config.yaml
hidden_size: 96
num_attention_heads: 6
num_key_value_heads: 1
norm_eps: 1e-06
positions: "rope"
rope_theta: 10000.0
init_std_o: 0.0
warmup_steps: 200
schedule: "wsd"
doc_mask: true
Each number is 128 + 24 x the weight over its row's rms, rounded and kept within 0 to 255. Layers, rows and columns count from 0. The size above them is the row's rms in percent of the matrix's.

# layer 2 attention key, 32x96, rms 0.198, rows 0-31, columns 0-95
size [ 70  77  97  87  86  94 105 117 115  98 118 102  98 102  98 111  85  73  76  70  99 116  86 109 103 151  95 125 109  97  98  88]
[[132 110 129 120 137 145  93 157  85 173 109 118 141 146 143 148 176 135 118 150 158 145  53 131 122 110 159 163 116  72 119 124 135 150 157 154 103 130 134  96 167 139 135 102 129 116 104 161  73 131 119 137 112 148 167  97 135 109 116 126 154 116 117 157 165  79 147 164 129 139 107 135 127  93 117 139 121  97 128 128 114 138 147 157 130  91 118  99 148 142 139 109 131 163 131 136]
 [143 141 113 141 101 110 143  80 169 123 203 123 129 143 110 154  85 134 120 113 149 100 151 150 141  92 140 100 137 168 151 147 105  79 112 136 118 117 169 138 146 103 145 111 125 135 115 127  95 126 111 161 168 111 108 150  97 161 144 103 123 128 127 100 120  93 104 116 156 118 127 153 129 193  99 112 163 122 133 144 114 135 134 146 109 146 124 137  83 128 139 175 150 112 130 143]
 [146 133 141 107 128 156 127 140 149  86 116  75 115 145 140 107  99 110 139  99  97 107 208 110  91 141 123 103 117 158 130 127  91 149 145 110 172 101 138 144  83 107 149 171 121 150 145 122 126 111 127 107 157 116  76 163 139 156 147 147 102 136 146 118 110 145 116 123 116 176 153 105  95 132 147 124 142 182 105 140 130 107 103 118 104 150 125 158 137 118 122 141 122 111 103 137]
 [130 121 164  86  91 151 130 140 121 119 153 129 121 163 116 120 153 110 130 147 118 105 202 104 126 129  94 131 128 116 125 149 151 152 139 101 131 132 112 131 127  98 151 128  95 135 137 136 149 107 153 136 149 143 131 156 142 161 137 161  60 100 140 145 101 116 106  94 104 100  91 101 132 130 122 186  89 113 124 104 143 118 128 108 142 151 126 151 159 125 147 195 141  91 110 112]
 [111 142 109 128 172 122 138 127 209 115 163  89 148  94 138 139 127  99 161 102 125 103 113 142 145 163 117 112 127 135 132 141 103 120 126 126 180 109 143 127 119 174  93 167 147 130 113 113 141 130 157 107 105 116 155 135 127 163 130 116 100 143 139 121 125 146 128 102 141 138 144 123 100 155 140 108 118 166 166 122 132 157 102 146 121 148 112 104  68 107 120 188 104 143 105 163]
 [122 112 121 132  97 124 134 140 139 128 105  75 137 161 110 142 116 127 113  45 140 135 126  96 132 156 121 143 147 151 155 133 103 122 165 143 173 112 133 129 165 159 183 150 120 157 124 145 141  93 145 164 164 128 166 141 124 159 130 118 121 109 135 161  75 111 136 116 158 114 129 150  96 153 160  97 103  66 116 155 142  96  98 107 125 136 130 140 140 122 145 140 127 126 133 119]
 [147 121 106  94 114 148  91 151 107 131 141 123 146 152 137  96 112  85 116 129 138 124 140 110 172 156  81 114 116 125 124 120 126 136 145 166 141 111 131  83 129 157 194 172  73 144  99 120 120 125 120 144 127 103 140 176 119 169 117 134 128 113 117 145 109 126 162 100 126 110 136 142 104 146 121 108 125 111 135 149 114 113 119 117 121 153  74 148 100  95 167 186 131  86 129 137]
 [149 149 124 174 126 147 131 139 133 114 156 154 104 130 133 129  97 156 123 142 108 138 126 164 138  86 188 111  96 104 119  92 141  97 125 103 108 159 102 138 125 133 139 133 119 138 103 174  98 137  82 147 118 100  91  90 116 126 115  88 114 136 111  80 144 139 112 140 157 117 118 171 127 106 143 142 168 114 162 150 104 146 112 153 139 118 158 125 126 129 143  62 134 134  79 126]
 [121 125 111 150 155 155 160 124 124 135 134 101 116 121 107 105 133 135 158 104 125 141 158 106 111  91 118 106 142 115  76 154 122 138 125 150 143 181 126 155 120 166 174 163 119 148 153 168 152 109 150 156 151 147 135 137 156 133 150 121 157 160 143 120 130 123 142 140 117 133 109 113 139 156 171 162 142 147  77 144 151 160 171 114 114 154 151 138 174 145 134 118 141  64 163 104]
 [143 130 146 128 119 130 106 111 156 134 131 126 100 141 170 132 133 146 116  91 144 138 134 112 156 119  84 129 142 121 163 133 133 141 135 161 127  89 126 114 131 108 115 119 107  94 168 117 112  94 161 107 151 176 118 168 133 140 117 148 102  92 115 140 150  95 125  79 102  98  99  99  90 153 145 111  70 154 110 160 133 110 144 126 143 120 129 166 114 145 167 203 135 107 133 148]
 [141 162 115 127 143 130 171 129 114 122 137 130 127 129  99 154 123 159  69 153 133 111 105 115 128 120 145 131 139 126 106 136 130  59  78 112 149 174 138 150 122 178 110 131 177 126 117 152 131 116 140 138 125  98 120 107 102 123 144  88 182 149 155 152 109 138 163 117 130 133  96 134 132 151 117 137 169 118 124 135 125 159 149 155 133 138 162 102 131 113  68  99 129 178 132 145]
 [137 118 134 152 152 116 155 123 182 153  93 115  97 128 128 125 139 137  97 143 149 108 175 155 123 102 139 153 131 162 101 168 134 118 146 143 113  96 152 109 150 156 106 140  94 150 134 120 127 160  96 139 118  88 139 130 112 146 161 140 138 138 136 116 148 123 177 125  83  59 103 107 181 136 114 155 165 110 136 130 102 142 114  93 125 142 141 137  92 158 108  86 118 140 120 150]
 [134 142 123  89 115 146 111 131 158 114 155  85 118 129 157 128 180 132 107 105 139  71 145 114 109 106 120 121 118 102 168 135 132 117 160 133 154  87 163  99 157 138 137 139  88 135 143 153 124 106 123 109 131  93 106 186 137 165  81 145 134  99 119 138  73 111  80 119 100 119 124 124  97 133 156 144 120 153 102 143 130 104 115 120 121 124 143 188 112 125 135 163 137 136 108 125]
 [173 137 134 128 146 119 119  66 143 128 152 124  77 108  83 150 140 150 129 132 106 126  97 129 118 122  86 140 104 136 127 101 113 139 115 136 157 150 144 160 142 143  92 106 133 108 100 116 134 139 129 163 172 113 122 108 110 174 163 101 155 124 106 113  74 110 147 149 193 113 173 167 129 156 119 143 113 119 108 127 104 148 130 143 150 116 147 113 105 106 114 100 150 159 123 156]
 [103 143 134 144 121  69 106 142 109 168 110  98 119 124 135 120 131  95 145 137 165  83 174 165  86 151 144 110 149 122 111 129 118 145 152 149 140 124 170 128 130 163 104 126 125 116 149 116 105 129 127 134 129  95 134 193 151 100 140 136 120 126 150  87 152 171 164  96 139 183 144 186 123 130 127 146 132 171 114 122 122 112 143 132 139 145 147 127 143 156 153 110 112  99 106 124]
 [152 106 128 107 114 147 125  92 126 141 122 134 136 162 130 137 140  88 120 141 148 105 124 102 115 145 132 117 125 108 135 135  96 163 166 121 120 120 132 166 126 136 141 147 130 108 143 180 150 150 151 125 109 144 119 135 147 155 158 100  73 111 131 125  88  86 158 146 117 118 153 128 109 153 193  57 135 118 133 164 123  97 139 147 109 148  91 144 106  92 126 168 117 142 183 105]
 [142 114 132 152 153  95 138 101 166 108 189 180 107 126 128 140 121 166  99 115 142 159 109 130 135 139 124 134 111 134 152 146  87 121 125 144 112 129 146 123 178 132 116 128 115 152  74 109 122 162 101 101 152 134 113 114 103 123  91 147 151 134 126 136 134 125 172 135 174 105 156 185 130 146 119 120 143  78 139 122 113 144 119 143 127 159 130  99  54 125 103 121 123 148 142 125]
 [136 125 150  87  97 146 148 145 140 118 123 119 117 144 135 110 144 115 151 100 133 125 189 124 148 123 110 127 135 127 128 149 125 143 110 130 128 102 123 125 123 127 148 104 107 120 122 134 163 112 131 149 114 166 107 163 168 131 175 168  94 109 130 126 119 151  98  88  88 144  91  87 100 139 142 136 153 124  95 129  94 121 117  90  81 116 152 188 147 137 137 187 117  88 111  84]
 [147 133 124 106 129 129 150 139 132 138  87 128 115 169 120  95 167 101 144 136 168 142  94 118 148 148 129 156 101  97 146 145 146 143 121 121 121 130 148  89 153 157 157 121 140 111 122 133 155 139 137 123 123 158 190 139 136 105 127 138 126 115 155 120 141 119  88 135  87 127  76  96 146 129 140 144 102 103 105 137 124 133 133 110 174 103 134  99 157 161  88  96  89 166 136  57]
 [127 148 110 135 161  95 145 128 126 140 132 116 117 145 120 149 108 104 133 145 139 113  99  95 129 147 120 141  87 123 148 155 128 146 131 110 152 152 117 149 156 146 131 137 168 112 117 121 150 144 142 132 115  81 113  70 175 111 126 108 122 140 176  94 177 119  94 149 162 149 105 115 125  77 161 129 135 160 140  92 140 134 100 160 171  98 185 144  94 130 133 103 149 139 110 165]
 [130  87 110 110 128 147  79 102 139 138 184 154 144 139 150 139 148 105 159 127 104 118 144  91 112 118 149 142 129 175 143 152 172 151 121 100 129 112 111 161 111 127 161 140 106 112 102 134 102 111 134 160 138 140 140 138 126 164 124 142  98 121  83 160  80 106 103 103 101 121 167  83  99 135 106 119 114 130 149 145 105 112  93  62 114 128 112 145 125 101 114 158 107 136 113 128]
 [140 148 131 112 182 137 139 138 137 128 115 116 125 122 181 112 121 134 166 100 125 146 151 116 138  88 139  98 133 178 112 107  91 138 111  99 156 110 127 149  99  93 110 124 132 138 130 113 130 115 111 116 121 166  65 124 139 139  93  87  73 111 124  62 114 148 101 105 134 108 138 104 124 127 143 140 129 160 143 122 124 102  97 160  84 113 140 135 111 135 176 145 104 103 135  98]
 [124  85 109 114 124 101 127 122 140 138 158 132 175 143 136 117 137 125  86 107 117 128 129 156 146 146 118 164 119 129 107 149 113  94  82 127 121 151 131 102 114 149 142 116 153 130 103 107 120 112 158 130 114  86 139  85 108 103 115 156 133 122 124 135  74 155 132 132 151 136 188 113 179 136  84 105 174 113 125  81 115 119 161 147  95 144 118 118 146  74 121  98 107 166 133 154]
 [155 138 107 124 127 181 112 136 145 143 149 155 109 134 148 145 120  99 110 141 130 193  98 132 145  98 114 157 135 143  92 106 120 108 102  97 124 146 118 125 103 122  63 100 145 142 114 133 112 172 118 115 101 128  78  90 107  99 114  90 135 127 152 106 145 140 145 142 157 110 102 161 171 159 157 164 150 119 149  76 116 120 108 139 167 104 151 120 145 115 126 121 130 142 105 118]
 [115 100 120 109 114 142 139 132 137 123  84 111 125 122 144 123 122 120 176 102 142 101 132 127 124 122 124 112 107 102 117 115 110 157 170 161 171 162 133  91 106 163 158 130 133 131 102 126 145 119  90 151 151  85 116 151 133 139 126 111 176 159 140 104 102 162  87  81 120 120 154 140 174 107 159 143 105 149 119 160 165 107 157 102 114 127 103 116 186 156 135 124 127  91 141  99]
 [119 110 105 167 156 101 149 125 127 129 112 156 130 114 100 156 151 133 133 157 104 124  83 152 138 146 143 130 121 123 102 126 145 126 126 122 134 165 129 127 152 142 117 153 150 141  97 176 114 152  93 129 127  77 104  87 121 101 111  97 174 154 122 102 108 143 143 145 149 133 122 181 205  96 114 127 175 124 132 118 141 138 133 160 151 121 134  87 141 125 112  83 128 172 151 115]
 [173 104 167  99 172 139 121 136 123 129 115 165 121 189 176 138 119 118 112 143 120 118 149 115 113 149  97 166 108 108 164  64 157 118 111 157 131 133  84 121 141 148 128 153 112 108  92 151 128 125 127 137 134 117 119 140 132 143 135 151 141 103 115 155 130 124 154 118  83 110  87 101 114 124  87 110 164 107  95 177  91 133 131 139 150 135 157 116 162 154 159 138 121 124 129 112]
 [110 118 126 180 152 128 146  98 130 112 195 151 158 101 125 143 157 135 135 133 103 178  66 139 102 121 131 151 118 121 136 110 149 115 140 125  97 137 158 105 154 142 112 130 136 158  69  99  86 137 138  92 118 157 175 128 113 133  84 148 138 127 125 151 141 137 147 145 121 131 143 165 150 151 107 125 154 109 124 104 104 147 126 180 129 127 104  90 131 117 104 125 159 149 139 103]
 [118 140 141 136  87 200 128 119 154 103 112  93 137 140 111 137 124 139 145  64 104 135 132 139 108 128 107 109 126 104  90  95 143 161 150 130 161 106 146 128 131 138 133 135 110 115 161  96 133 136 127 128 120 133  82 124 164 158 177 131 154 130 163 119 117 128  96 107 118  93 127  91 100 147 182 104  76 121 119 132 137 143 107  94 114 112 160 118 158 141 148 170 152 108 124 132]
 [145 130 132 103 140 116 151 140 106 129  79  93  84  99 143  87 168 111 111 148 131 144 135 142 120 108  90  96 127 141  95 174 101 131 103 150 124 149 152 115 112 148 150 118  96 163 143 108 114 108 120 119 134 100 130  96 107 109 124 115 143  76 137 115 163 129 132  66 112 134 123  84 161 102 148 159 111 118 177 126 114 107 148 184 138 130 130 128 148 152 120 145 129  95 142  93]
 [131 110 125  81 110 187 132 157 125 139 141 151 136 105 124 116 139 106 134 151 145 127  54 103 117 122 147 155 132 137 154 119 113 123 163 130 102 103 102 113 159 122 115 140 107  77 132 127 150 120 150 158 143 151 120  97 135 162  98  64 168 140 160 112 179 138 112 135 149 120 102 140 123 151 135 160 143 109 130 110 126 141 124 134 123 112 146 131 111 164 100  61 146 140 151 117]
 [125 104 155 168 102 132 138  80 131 133  75  93  97 144 143 161 144 124 171 135 105  78 150 116 174 136 131 135 102 135 135 127 137 109 140  99 107 125 141 159 130 123 107 163 114  83 117 141  99  74 135 150 152 121 149 136 109 170 150 117  87 123 137 121 150 141 143 128  86 129 112 102 131 125 135 118 101 103  98 196 118 159 146 127 142 154 137 140 112 127 104 107 105  99  99 131]]